Weights of a small GPT-style language model, trained from scratch on English Wikipedia.
Training: 590M tokens, 2408 steps.
Each number is 500 + 50 x the weight over its row's rms, rounded and kept within 0 to 999. Layers, rows and columns count from 0. Numbers have three digits each. The size before them is the row's rms in percent of the matrix's.

# v: layer 7 attention value, 320x320, rms 0.0663, rows 140-223, columns 240-279
# o: layer 7 attention output (transposed), 320x320, rms 0.0596, rows 140-223, columns 240-279
# q: layer 7 attention query, 320x320, rms 0.0609, rows 160-225, columns 240-279
# k: layer 7 attention key, 320x320, rms 0.0623, rows 160-225, columns 240-279
v140 089:529531517533426476452507530588516481442465538489496559443434437452490546449482537514493492546511498530536506479557531533
o140 094:538507495589533534506497570475385569557520466509545497492390520440515531443512500451571542479527594519454616488488520448
v141 073:523522513500548474519530580434440530623527533474589536461624384603414558396513604555485475392429502534451480499515503462
o141 083:520509474488572515407490524547522542546471450411526520451381479477521491554450445584480470489513506537514442466525492502
v142 081:517456524551536446423445469548570476502419481480566516476517397541478519475485565515513435579497470445521574502478456375
o142 083:502557498449541412577529465381458453540535489429412467501439459485485530551501447551485456463534467453448426539460517498
v143 076:458386442448516554559567434542490483520519416590499487449520488561524443443540507502557486493479565502523481545477484509
o143 083:515455515531538514493460589575453529347495511577476516391530463563514492553451520437536524500513452487573494458477530581
v144 090:469485515597567508626505569576544535410460560489488534448573503579544500475527587464526495525474482535508455488442501465
o144 089:457459521451499590437591440467514495533484504593524480511549534427498498497528514496483488518480459478427423511460514486
v145 079:497465495534467440469459504468533434532471468432475567509530403529550593480566475462402490521447545526519450461455531567
o145 083:556480593476484552483504486471573504526419464519535594484496499447519515533519523482482553455504563549506521520510447499
v146 090:441486498545526514559572481543493528431477444551555480432491501639451430504503502464480556517507500589469437553477479504
o146 090:528449517462457520500468519426500524512447530435398562534481460573525442462481473554535441547498460522463516519454571545
v147 080:463483545446464471480561454503424490512574453480497455570489458447578535430496445511641516469552544516501436526575481566
o147 087:514518483480444527470351540562524548440579551558613508436499476482401541512572480485443492435343576475546580570439444464
v148 080:544506428506465454529495500597561568542577495580526522557535497475467458427483509434469508362443490512539524588424623474
o148 084:521542516537414544457490543531414508462421411459491427523514488408461517485515481512566504448478484509485551543490540471
v149 087:459568432520444469558515463629477511415484517415509384484541562522365454560496511496455456538509616578383521506405469559
o149 083:548444403453505490447495558492470461482530442452476581531475487473507392469468458520469513449415426413504592448606444539
v150 087:535470551539510535462463386520523488527591448498559540466465583477599399484442438554521514495509501527429526467510542525
o150 093:486562560422556427554521593508504520528464563398544437463539544515495547551486531517489503506512434572548491458547499486
v151 082:544479521526523631477429443524516552465574514522589495498466565515548527531533460491514470439470508431458505408527543428
o151 084:488578489523494495601560523450471474593462554566387444524526580615489436578565494451526450479536427497582524475503542495
v152 080:528460567599500528450502471528461541404576501525598428409503529524502514495518517537522505487506515545519469481465510523
o152 086:554557523478532510514491494490430432476481522487587511478537515495533399404508619500471592481550446549522590524429469436
v153 081:462560468516505547504530546622518492460527550504414475519520540485562441442519549448466514463529510412454517628475471463
o153 089:443581614495473457485540488505466446517469448421440550459547615444472451474444476523490480526438475509531457550629514576
v154 082:442583495518459552527517516494526479573560540538507531552511507463620623462482566425547582490470503538521503500559532479
o154 083:580566481538502539512609508518514570621443508567488476523580535441581485505493481479535485522463560485532595486451566439
v155 074:494500581546453496533480435556485556563413508425470545589497478468493492481535480534443526509445465434564524525524490554
o155 083:422452462485474500496532565429530480588541395488480545600554568473559500498502540378485502498610441582476513567486492489
v156 083:563484415554518415526533475460535631446477396532530439452568507450501499527472543486505404468537464563465431489461495536
o156 093:532456437433499458500518545502595448511606525591470552504433535528503574583542510533602560561500437552445464523474520437
v157 080:512494515483440587462459421474554579491426473476456535432405422507479526538456465425522568411488502530524561450461582464
o157 086:381503491458513480468466388492441497447472481511457402444470496488466443497481465415473433595483441508474551591419447492
v158 076:490418535540471436496466495438507517443455478520464516467394534599659526463454440532494523527539540403570477442557408451
o158 082:537430531418492541452583496498515464524510515501535506479494483612449473450576498630512497489470463535474563467544546502
v159 087:502450583452508451463557513639517446486524438496490403413502553523552475464556579595418555539514527554541444471567525492
o159 092:487466487465529486511501559454490461445614502540527483514505457505507569559521518469542443578454554486669512525497516517
q160 063:385596435525547526522487474578492482509472493534478611541498550461525607534467525504517545535537514473417420529522538489
k160 057:508478501552465511520590521404534461462473480472437516437536464525435462457497500481574571499514475477590540456468590495
q161 060:528507476546451470493508541567502547549510471540513475528456451603442485537516436541470503473597566408485577568440484516
k161 064:561524463558504536548506523488517494502553515542466550453416466488551454436553484615488555448540440545518449396497511399
q162 088:458510575446566475388540461469489505509530478427442511408508465424546513426540511438580586464534431490583584450534559515
k162 101:471492562471448546583443571423527497564509422528492605427535509454492610459570494493581562469507509452506425502452511542
q163 069:414451510473429547506537505562493532505510420499459568590511492489618500432588422414600520455502436424473474519505487489
k163 068:475510526537502464492562515499488561598610524528456504528461530508382516518560442444483602530554531468554523446482470415
q164 074:471435538479538558524463554481549493438519464544637444513523472478471516541391494473392479500540554557550570460540464554
k164 131:383549582509590464509536476436551539556453412516443552471451436480517481464481492415523568463574469561486498534502540487
q165 112:468491549525537526455549475447477510553478442444446491436471461510506500487465513473470560473576540581497564442541443534
k165 075:473547488470483466418478418470559403546523489526491472533456426453387433467399473493456579500510473523509532511451434412
q166 094:492462500486390505462520532522436457464561574535662435508393463504565509505549515586493468484515524448524494511427521602
k166 127:491444541444561421533448515443538502526567415484517499510473458489520497473467497421453461403593550570444489506525463550
q167 131:455431508449467555440504516468441520494484471498539529492477450585517530528467481477439489537567590498534553453503390516
k167 091:467517506475496483555438548504476558455519585489522530563501507471489546507554522480558491532455472506620581487492473422
q168 104:456471448495376536590520435483551559513540472497598534561558540451521488466586533535446391487467612476526529597423506495
k168 114:567439564457412517455466515595604506497539478501555591448587513415531495501506550541473484486472559526393439614509507550
q169 109:478483374563428514489488445508537506563465505465530566461483469451574471497484458545397491525523433509417503423475499585
k169 113:473497497452510414431530487646544570530545466503608562557575555329451521508501448513501527562513432466383523477402451535
q170 103:585419479487505523514490580389465467532476480587485482491542440591609572484515418492510380495483512519470472445542478506
k170 118:517496391503496602590526552425407423536588529518397593415513562514439443489555443424508497508558471511510418497578473614
q171 108:398487521479481464482480540484450508480440550424468546646465482532403478357503476446522451557465538450515488423585617543
k171 125:467520518494521553477392518603502541476404587420603559550513519505485566365549476443497422566493558468509398512447602497
q172 104:486523485539504503501459580586595463543568531444566538543588409460416458532492526455454475559460513528543465375489479478
k172 114:517538627562535501441479544475633473422437535483488490486581462482452441523494478514523376529558464438497565457535447438
q173 103:555495496485497432443447509651541509486478516421502488511447478478453494590541508503531518481432565566451417389501565577
k173 116:500516515489502461503510567620469405454551470462565517455574502441399484593507506465467490459451553539511546470441557525
q174 097:483416461554438517477524492444522547537605527484565452395475449497554480537492455403496474480484516466509417526518595463
k174 110:535539504433506454425509455438535476541463548511479511488400457481519432531443440501482433468464538560560578497445600495
q175 102:532477552446460548538434578559456467514523552505519489474628501452428471659487505512490491484474522508508552440514481512
k175 115:485474529413540463500468559500490447415530501571498433532609499530489450639510549526503512575541556448501580565531427493
q176 100:571447585432542569516475508542460528420544502482495557585517444493558524474513508504522477511414450546493467566453473470
k176 111:489415494436442626559558455508417534408522417431538556541468510435442509539498495520535593472521488550496410595451488549
q177 100:517460516617477606549507479512506588508548414493513642498532477516451486509466497453482499438586440525517505487452524471
k177 108:477484492478461562513522532536488502494589464478495492472550471436490467462541510434565424503478450536518403485471534502
q178 098:462582567454619484495462587587476459423552504504525509493491465515523430537573563507520484549532448520447521552487491400
k178 113:487513527456593566587496518495468531481511509562470500459499395483561453521428551491519526536498528448589542475541605508
q179 103:525466469530503565567517496426496590500560542487545491573474522539372594418516494495457530467544520411455427493542503524
k179 107:544571501521482484483490460430497505567562475485488538504444502597382481404525475484441480438554625542481424575434466465
q180 102:481479597497444602526485478502491462439565542506458524480509623525491557445475451538469507542501423469475474615483460463
k180 111:522434563536531572650503443487528530536538478556421530462509546441459557445461488512520536452561460520548447503396415429
q181 102:471521520485475509481518435406536424494544498594516548505540517486470502450514614606380555460352603479571661473509472620
k181 112:474489565451529590512462508515459474602476490479442440490524639413606505480668503523446580543434523488517520449578590494
q182 101:453484536455448518440537511602611547460522471421476505505507537497562354565485522521476528507460547502448528512478449452
k182 115:446453610467428487550527439612549503413550493529519519461567502432506448599484507550482478509442549545451632508529472475
q183 102:572503584513422615594499489428460509474506548458463513477581449584485460471535578505522503540507490513464552500400439554
k183 113:521501571586469593524480548487539443413522598466448543481560469511572549438549553436551429515486482523547584555474520458
q184 111:458477510579537600446532473490449477407445525397525494472587465444445583645486521623389538556512551444520498508517472467
k184 117:483472529549575499476517446443400478519414508447520419483554446478468399631493506499473524567463484570557518522602467443
q185 097:475449581482545567590620520556539470450530491413535580525514541574444428578497512553539524505533480570532519574477437511
k185 108:472492542493463533574568466521514520452490500449467521592543442464374488549552521526636491549496520521628546601562604444
q186 102:495522570509473522583474477541509513479544584557507542571515509438458619628560560477535509550445458545459469483549492499
k186 111:471517532439565499529489590492501472538646476525448507534608454501444561563482480482443515454545502515497512459526458484
q187 102:481457548494480454474559597561468440608398435584396488495609527557515490533520493515564477574540554480478507441498457449
k187 120:522422520434598586486582529531488503521505510516385571471544465519469512475484528546492504504600512460526426431462422458
q188 096:495534529517527529534544481458579456586544427479524430459541500401528420516447541398519505561493434514456487564415511438
k188 106:625502467488485562568607521612549439527512417444522530397476495467539486589481574479545472581483492490462449446592523389
q189 104:554468437490499437529427500477479511584397446548463471515471484473562429512555523629503436502445511622541525459508410453
k189 114:511425523479577522521533530571571591552534583599426429444482416472446569590466431580478499517516398484567533481615530576
q190 105:467488560587513468458519508521535519501477582396522422439567474492444565424565487524496452593471493559492598493525526393
k190 116:493510514595529490415452554483607496550439500445567469574483517439390481592544474502458502510518547513477523533445505428
q191 110:522573529494445516510530553519474503448469530563506454508506563496433541558432610533525462458532488493485495558505512439
k191 113:523477476468543545466479531489519464453443572453507538492473598505508531590486452528526434412513454406470494481500443377
v160 104:528506433524570531468585484572513508526518464449527453455394489474489529413494489528607452573511522635382464475505480475
o160 095:488470493589477574501468476489470476446471578512527493502490513512585474523484504409401524538558489522618533556373458489
v161 089:538515450575436492471504476483511462473544428505509466570613570508459483446496544562503445483459547506445475537485486476
o161 089:510506562557448502495527480459562453624462480508562494485469533554563418458511517407364469464573467565552496472499469423
v162 096:464560540603537544524495469415484433485488421508504522563504629423509456536505475506455509507415519550531530419488445489
o162 095:439431542505573521481506561586450485505554558343575447515559478524508432433406452545458565520629460542484554524521440516
v163 094:466551514403505453503560470566532520467494454401476407540518603604523517402490534450500515532439464441484523637557483503
o163 089:505432466487549495547551524439481594531475452464516497452464487540450487510495517577479471515563573545642505442423477551
v164 104:524480518549449550570507518408547558531472463459589465521585574530580532493407516478465527475442579584448474498530536486
o164 097:458445525515573508477440467650455508469518530537408552551475473494386500556512545498498524533486460541521534439462476516
v165 104:476511427439470467500464499453501578503406435424415471460524458511503467432503454581552507575476497537499457580547561581
o165 096:566556536492553518498480448469481468502476484526680491425507373558527564531489541548454575474606467459414443425481556457
v166 108:455400478621407433528526413483435561480519562566462453447504417536497564581530460538528546516514484543489508586405582509
o166 094:481555577459465448617466526498498482475506498447435475449430444520500514554467540591553498605465482557519442564549407557
v167 104:502441457545447532599503463518492576545518444465553501462555515481632438469372489444544496517519536489367488549559560527
o167 098:546564471501499501415525485484549446524423568533558489494477532461460471490528471590522532565445562446487485404531467467
v168 095:456536417519489465401608504437487589526519449472563533550483458507523460534525519613506462578539429493441476539483511496
o168 090:501498503527488520522582616528546468458465545583428490437418552532563539482519423402489558543556514501526470414573469454
v169 097:478474554569503561475447520405535514533455519566535545561535561438492423533616630469492411531585569517548475436426482539
o169 093:511499604489548556515457531535509541455462531454308501511514480535422483504613463470585520512512461440451520537553491433
v170 100:527460559580446523591430580520567490478462491580512512562443578518576526466413497497468498434609515467428468580388569519
o170 093:588522572521551584450543445419408462572460620554424496488553514526550529529589443477474527593500482532481506406553469494
v171 096:463489433485499538506532404529572539558502506585436412467459471516458524396464468551505495569485454459480503451584562418
o171 098:553462446558450494486506562452438476559466509407572633529460472448506567539514497559470507572439470463499593440453504526
v172 090:580478462487389532537459566445515515534526452412460460435544376473484371501550562412492454533477408428541487617518468449
o172 095:565567510490526487426506551503525550567450464576483598510517555477481557530497472533491529466582573594512468486502567452
v173 095:488420560553488535495470491641637519469524511397486544463375447504566469493462468391456568558506585483424466490510426548
o173 096:456571547464545495470455539577525447444521517635500539483501544509576423432452516522468486507387545432493482509503542561
v174 094:486488559477418568502588427530501440578580499549448493428474534504548550454512471475494518496588447473448479538417437500
o174 096:554544451479545386534530515470571453599449531499423469443527494434504424363508472535524569526398485486492521586559546478
v175 096:430566564494605370454529555437442459509509479519499523531468321575405503511455502369484498487563502398505464482529545536
o175 092:544460420555550529492557494459492478451565545529485522508559482446496506573539462480556485421481548492586553594528497554
v176 099:591469609502545501419435524437443564477584529532484556331397433489515540508418456551429568336507483485544514543496585436
o176 090:416463428455502444532520444516536440520409480601445461513470518429575492499514471487454453521439482584501469468602432538
v177 094:565487494519376523548504496407471521533597491496512525512510526461456529483557420448505503426537463493433527467533521433
o177 089:688574397485497486462455525467447504576450555541552372488486512517470518475492556564498448515544504505534542562408416399
v178 102:468523455560614410469475539588486405537442435477454493574529565518551474474448548491468477475506458508549481525441455469
o178 097:488620476451462479515436406473563542472533507517462455493451436536542492493455467437442529490550484492422494478473519568
v179 096:526482567562525474441414550482434487472522540486386486567509543538544555454485458506514451515463512467524516448598525605
o179 093:496474420472585525503492579551533520467477426512603472410477487538499473590570441465473498505519497493494499469553524558
v180 092:580569468468430536412477468479404490437567450510484427489530491589523590483525466481598536500487473494566501592539481457
o180 090:523542504539574432541520497467589500476508503418456492513481451549459456567403536537466462445529401545487481494521499475
v181 093:422515502529586590485482443509483491530596484557501469409451523494592543589457539583448617536441549478512597509485542503
o181 095:518519455504567409497559517520494476511523552540385539505536495472431488518500484518579568432558493512527440425464521463
v182 093:440477508513596570456525508531524488545551481513542565453449559553459588486549439479506479502527508478474471503505546524
o182 090:529494510487536522510529509559423427570525508399425445455539535447459557494471524507499476487491493469491497505478512531
v183 097:551518480467437554422482541523476552377516547486536580429551549466527453535478605448481517596511525493492526420543502397
o183 094:488452493500584437454520488493552526465424378473509493507461405488430440552473578447468535546481542490497385482528475474
v184 104:382475470544527521575454408506455513524456531403533442456465550509492443515529538492582515577496522561415497437504477558
o184 095:439492485473435483441564427471520412448592528436582510512485525517513550543510572533432603446415544489485562502485428493
v185 095:523533444486485508460416523453543537475459460426510493448443571563464486504537454493530526444436492469475513643517450557
o185 086:480534463466504508538469524500524446517455451459589470502479474429384543578485528611423478448550540481500558379599523488
v186 096:424406543479420377445475477490506506570573540492491551441493553522546495484510529472479480504484519499448575364449462611
o186 093:517478494545388526448489567492447482474433450492594492534535470495477533451396471467396411538566519570437542544480453570
v187 094:473499458408543486479521559399629496516557458482520514484453489459515427456535548531502528494531521460531446490431559488
o187 091:485494495562506518573426495369498507453569473459496466492632567465535556478577453491469503440494437529492508443489423487
v188 092:482452509528471428530479510390424378459497504427453478481378410503467517561527509580493423480517462627574485556533522571
o188 090:463503528525600505475492514418472439498532475502478455601586489438483644573445556496502564560509534442408500529576450453
v189 092:566518468530589457537500569428503439452577536469607494489503520450452526459512566511485446443495478545541534462572473494
o189 090:507444573529479543510528536564476542415526589584491509417547601481558407538496459471453464662420435480518471425486494567
v190 091:465495591529459509421566500419465485446595613543520392429544546419497529468511510552499517502503453454398565547444553443
o190 092:540390556501562507544443497581447480567457557536415530450548484500489481566466536502516518606445482579583532580517467520
v191 107:448477446537421521449559464488538491406503475567502412471549409499476477560524572497410517463504454512561432591494471451
o191 099:458508537495607582562518458522406509485595454526457600399404456571474596405576470506569516508443437485527419452467531436
q192 079:458478576458486446491489425478527395555569468643569438548527502516499474558457510485469449561533438467519471465501452435
k192 081:434513467496445507547449574546499607460465527496459506576439503411515538493567464460504464507390544478545528496426537560
q193 082:487484478501554536481490422455542474533466439519469468504420468559527588521490463481427527546534571501508527498577505543
k193 063:513478451575463494481526516400459469462516440480522550421465578462445428541404538441522482552529503481436545426481438485
q194 074:471453516541542547512483543510478574479538496551425494454503506458551519458604400508580513512452446411558474499458497490
k194 080:440548510520425427489368555578450515455555539554557575492532473417458532500503481458549479486485475490566479472476459506
q195 088:453473577463552601506528539592484600507604564564503521432514565463505484489591446484577529493473441332524496459495486519
k195 078:479531512511511459554433581544480491452530439517555576457463525429471514491588455508533512530439469532557545421458453476
q196 086:599543488481454457499412462431508376487427524447552487504507450534517522551381528443455452489531503627489520536553491465
k196 054:398491507461458550516518480603508474437505410445458561444550452421349398538559524533548515495551548540548447533484488470
q197 086:461461522493511578429559472588552581411552435572463532538464570522502561491560510556525477496474484356588480457530482563
k197 117:487549486477485431567452552601474506455548528579536511467430476483505525602517473462581507485455452503593496449421480545
q198 102:559554484523479506458445431388500380526456496442485477499452479505545520474439541424502499475458477586504507524545534442
k198 097:532527517469527439473566507485546493450455551439429467553550519602514558490489499462504421561496501515515459458501456442
q199 103:598558559536515438550533491481430489546407536462541541449572470524457517470438536540410420506584570541461512497528532463
k199 122:498511464493525498503435478540432492461570469592575461480436522439461492573524559509556448477496438498550545478509431531
q200 096:547451496532533514484497476493469466516570616529452509446499517497483571615479516553615480630532469450560479433599490527
k200 097:421430512516546543514466546556525459464499473565414470466490508577495568455469420534605560571475459500525493504428505547
q201 084:505494512433439525461544605555475564503508493446547535512533514545417523486562465453545489526613430552527532499537575509
k201 094:452468390489463485495559462530502548478538543480456451460527390531497506446519537495567456587478445439475494440530467501
q202 097:571523522544553534486488550499509561539525436479505547449464489446548453418529529498518487478549433508467464485418484460
k202 098:412512525437427481577480569506507575566499535477485420523509355446523482505536523474444483493538547540508541487451527611
q203 090:538452491537543508475421519497489452545497579467573455478564488455498551453442564586498539550444520520579559572478490513
k203 091:493564621523500457533554425456471503530486466444456468544478587519533553477582494533593444436529456550456541481404432516
q204 106:499511558429498456497421487467477510423561475566563613419485490421507511525489515460576454486530480532504540532503444473
k204 096:477471549495499540494502623489635589453504549512429562473467466604490478446533519470517549541512463553587479456477485545
q205 100:483495519526472532526501514377546545506422545515518452525515498594570457489472508546423570575526502420538482479515483446
k205 103:475406538484550572498469522504404435547520482469516475602551496547502498469455439571531476529450596464497495503534397448
q206 097:512552561433483417521587573599527468522540522512520505505472534501550411525501439574488526488601486605541543515560534554
k206 092:521470493462532523501424491385474440494484461587541516499556411503385530469399559535427482535420534471517475476418473524
q207 090:519442404503556488543616492402529480495484500576557413633477537476544477489447493460564448472566535463478440481568556461
k207 086:542468371501487413539437481368485479515448479456540457537447494540466629413485422500496413472464484443488506524516531535
q208 086:515428571521526501515423489600510470585491522573431558548505543546510455549596547438423496476430507483495415523382638585
k208 091:472440548518499455499485526502549495506526428451642509526513416488566543463488521474516474466465480518488537443535431464
q209 087:512418541486492518506448577473391498483531530606489494597572462480466483553565448519573532510485529431398529492502464450
k209 088:472530483463456503577574503382524489515438531522538484479455497431535468513489428517563537524533502447507424525616424409
q210 087:517596492490487593456439542559570490435443541551545443443505569494471448599438457493516544569499499581445513457512477485
k210 093:493521460491460532458551504442609487497432428465485543486561447627501470531462512484400472432496500525502498495525512479
q211 097:507556596533460544538495500466477440645504532477463629593486455462537456452540532400428490457545538490395477463483567507
k211 100:490543497602467534525471458575387503470431464443595555563507546470499470484559497487458548514560497604527481466469679518
q212 095:444454519495461574520429541457602533490532449445458477502476444516454572516489443536491480449484555497510477533525516416
k212 091:442469493533426526462552524521468480520572516500424464492510439473520432434484514442469508501434519435436463507518604496
q213 093:470454520406544421446524477545525381525512486453445498461520520519515540547519516494512526507423594401515511512526530515
k213 099:597603564490477481431475508552470487552576535483527488569550538513550543545581432484569531518475520479452573596496458535
q214 091:536470493548502522527532529585520458535518565518614495496506393524444466439487532467534554535522531469389438421575486478
k214 098:432472454472493492533557431473488517478476398388597529484436425566460607429450442477464546450483539452574496520527485532
q215 098:561554455433523472595461526610457504498492464551521517447488467526586526559520461542545484473445494459489560537563491561
k215 099:602415487488573594477584428560475533513496523480529494488545466482521552514455496418499511469586441504461478461536506477
q216 092:573529410460541429527353459513517402442467500460525425466468506520458434488509573439558377505437488515440548488407442459
k216 095:535435504528430555492463553558453641481524573501510404517503503485472499525511508510485411506584517501629486540420557492
q217 090:416520436473474493434461471489531553394660579434544521479518486423567509485576498464494582531505606555568509522531513510
k217 094:555445560541505445564538601472540524353492501540502595480469462477542501427482501502522505442487539503495422460541463468
q218 094:449466390497481471559515444506579455537372481452471512427486540592475501601518520526511531530489459465508433431504384502
k218 099:483518494432530489465407572487447439572453536573508456522543541511500433579509442507485577518473523487526510519447480503
q219 094:467508474454497500465472467428487446474421471493497541496541452443529499492458524523506489528505545611476501508494418441
k219 089:572476512464505485431546458367479512367441435538482406432572458493503446551528472476479407522474515505580451487431615585
q220 086:561487449401619557440358477477441440566503414518502542509461515507444466557507413488521523501510526529428523484485485485
k220 093:577479505539388513559462509453497538524549514542523473429490556455462608578530547497386641507527541573530513401521487522
q221 093:480566507481437563464569543431478491566490467551418504536564513524515477454519410499491474525569475513427505527574443391
k221 101:474543486474569459530532514580521473427443543476568525424479585544510472548494449504545489480490560437581497442478447530
q222 086:470489470471406525430397538541484520480481546465522599567585582522566522509574438386463505563455571533459498542424470462
k222 093:521563516418435495550536501461503461361452448517459436526474503508468416449460555504469466508533464488546482430527468480
q223 101:453544542450486529509460486493611538478549458513434547573554499558405482500599526500492531502522526458493515524543511490
k223 100:563448461532454518422619582567482429542437579548443535494496468503571479442503523461503524472452475479500477462528454455
v192 089:600517585434550472511487456550553436497502409519532498542510497453474394487483520392553555430435535467586529550525541431
o192 102:496502532492433497495423464474490458512521531487480473500545529581444498557478600456434482499525543532587461562497525499
v193 078:467569557519377463565617511494516522457496518529495501417488559565412558541548491486482550470560442521525462468513440459
o193 092:435465486526623470539469502564481456432433560613494571406542551334547488579466503478443493579438519412489476439485497510
v194 084:454513372469480560485439439562531449523503536554556457504462515463590524514521551459514424442533533380631524451455487540
o194 101:521591582452566425516489577466466528519538492485478542441499478504530556534596529508501572621522415485485504488537418426
v195 081:494511470518526567486577501525450482505448428415479520445616465483480445429474583555541480606546484537446496532464514483
o195 099:439542496439516426543457547517495501473521500476472411547468460553477561578505487560466497502602529448420513455494471512
v196 092:441525523457452434488512560460482516513444458529456416586474551448422549513480412499467490538552478475587470479472520628
o196 099:511481477465502605485539506438492505505558392628459482420488547560528485514506531515479518414481463418482575590540497523
v197 081:481566482525503470514524585442568404473527503583477543594532513426525510486435442395480545506527489421488439626466455461
o197 099:545433564459445412494481548500495545392509527525524505409425484583480603425517474541541455402517471473530517411543577518
v198 083:589503422497564466408516462491512390517485596484525527440595508500546495504491567533515439448572504485550576573557530454
o198 097:502430459473428470475458450497544507424494466451572622487455439520490496497425561506631477529453412491449477570522480536
v199 080:399467481457514534463520515493509551517429525441545525570503482534427444515524495667487433495483457458496631561456437442
o199 095:496556537509484554487394497406529521497543425445527513410546446537483546609489424447552462488467513491499464505523479494
v200 089:488427542595565562556534533483390480563479557451521478571469441456567450511397614422480488403452508516461448441504561558
o200 100:495529439530630631446534526472487539515526512480454457536493375448478477460482538542535581469464510491503404581446531516
v201 087:456528581440544464481454451371468502491524487587452455540534578471435499440456441429467478549499398485506495652455539609
o201 097:502537473503436476488462555615365456551395431504442443502529537512469592504523454482593472453457482406564560444519487562
v202 091:590482452567501493445400570493450483550410442467491537434461437483476564512459549560514441468497476474417479501531482497
o202 102:523449490549508509535453551535432523526621503431519530511481487455565511398553483522452533467464519552512526513423576556
v203 081:438448547457393556526544489469461644458459556478455511498423504484486526498554472550504546513524514533493513388509487518
o203 096:439500481474564576493476537413512478504544615573501506507486470524510498492445420476565537476492468487437453539465646537
v204 073:525548482545500499489538682509518543476458512482526561498574433508517530434460598528417512473546544399583410462535464484
o204 091:364424429484550465575584503371593512537532587557470505412455435416510515465511564590618424539521505531481540458516441490
v205 096:451434519574495512578484524395479589522572545463509349488462498547470445494455471563435479509453495468494441550489514512
o205 103:488543520440460563471563558545531503547444577511432531468548549660415385480407546478447497511511564518427510479587434425
v206 078:434481515495569638512421510508433461592551510444520542465435518540492436499536564646456548450543547451400545448424559479
o206 096:473531462472529520501473433494412554427510507482561542531497458537467489495434553491574520507545426529534456483523515463
v207 070:582554524419505468492440534495546436469429533447485499490470549523467500540520388510593450507491458457389505478475422534
o207 090:390484541559478533525519472443395526516549482469581454477509452536545529553560572585506494404500498477517518493433478457
v208 078:482475535453517458512596540559457525504476454464467473413498512549563542487549420544480455492504537579427539556500513439
o208 094:497524435542481526494542585499483499449546501577436455467503626522527470495514465493583457524459518447596496442527494480
v209 083:433597497577526435550416452514464441468513418563429454485517525458473499527534499538529443586604431582584475491473549528
o209 095:562450615462468596455533535498456505461613547494627546545528468489477510494408507554545481540476559563549526561541525467
v210 091:496569524471442345546523452463471473425473436580494481549529591495432542525532456410470508478492446480514513556461481529
o210 100:528552575476579498535541445527508457595420398453487464506511490445518551491507454475512505445559549456515517452479500523
v211 089:481375496535501553593508489458535518551545431494551442512455469418462407439487572491507490388507508499465530506457537533
o211 098:522543462518409552434506540470538596486477478447465538514443484531489511443540556532465581418604496545462492427478536414
v212 077:567476530516476526505465549488495470490498447471485428571540444478510578487460483470438536431560525500568454511507579631
o212 093:502495525438483407537456488503521557530549508428438579515511529536475412490471517417442522583396540540564561441515504487
v213 089:551534476466587550535596574485499467471603458542480568529494496464532520553466526460557512492538480514495498589520535525
o213 098:476439476503449396429493484461513465445432462520534424424466467451438467380514473519471498577540494536438501510405583518
v214 090:469560521359593531542424571474503514542534543559523479460434521478465546471437513389471527447470580526485485442577546483
o214 106:588520560543512495536445543444464567509453524543537531584495502552425586492479414600389455444493418443504476559516471535
v215 080:471506547415556479562549433569660520542567556513532512476545520521409562471469410337474536530581536480554520510457439535
o215 093:547543594513560467551506452410437567403495467492446524567476470536560519490483508525396550536465516517605431510554434552
v216 088:435554485480425558459563524499492574596423502484464424511562518555383527510486407540435509546406580422460574496486494426
o216 097:467494551406464497523479479448540516503497506507412456470452608554530490595572524580484477503479488486503497502566521521
v217 088:462449393465515601492419445471538586470484558560608475526487526539535494528488524499524466434490584452512508464530545511
o217 100:490551483527546478480505493552545481487587516441602490510496531549388565542572584545447550483507537538487495473492502495
v218 088:516509488537506608504493563512417491472549422435453486473459498392536435558439547554571530405468485459417489528487503536
o218 104:464514561523488508506518447477542512508540505391384464547397553406474623438441511601525438517467616577450537580501555470
v219 085:511491500528599488499457594478555542535602569526452563515432518482512468435412449415509600420551515452515482519495516439
o219 096:518361461623439516512530584431448594522495539545488455550517562512530542454513532510474444488557544499426547500540399490
v220 078:568460451465551588519579502530563548424493506476453461520459426576555497437490462503446557530450587451371526490471499426
o220 092:469478591511540483452545505496582426442466497463530446442541537421511449625553595540461455501520458595547629464427482495
v221 091:476495497500517419541516493486480537452451503572508489596530577570441493488513395457489483506515568537530469392543417538
o221 095:476543480537488499487457492409565482517552439508563502403489475478498532534413557483377576446484492435559552521434531547
v222 086:499449453388559532533518561546480444527550577473494490492473510481539539466517628483522589488455497397373514467522523445
o222 102:564587495549552476455463465536471516491466445551505554474485563506461383573514517492503488518598451439525535353557437516
v223 087:515363561503472574531482533450517532579444547487489443464458474521550531510511447532414526450427470419481526518519513506
o223 098:465472438454529436461550496511545537469540485456500473479469471574462510508488556528457462544486502495459520465547415437
q224 099:522405543491517569427468423433522496428512520586520542626451512496492535503493527560518519548524529371544570553360395488
k224 079:468549561472519468479482513474465485581454571516496375474613461556489629572554529478504562454447486598504547409537526531
q225 101:459499518491574501449497424492507577477446479561460520436594525516511485528472582577536472559583563344482531512549454572
k225 085:495525497458554504530496522496532413406572439499542466526487473558529476465485494484480460505451424579483461447454460498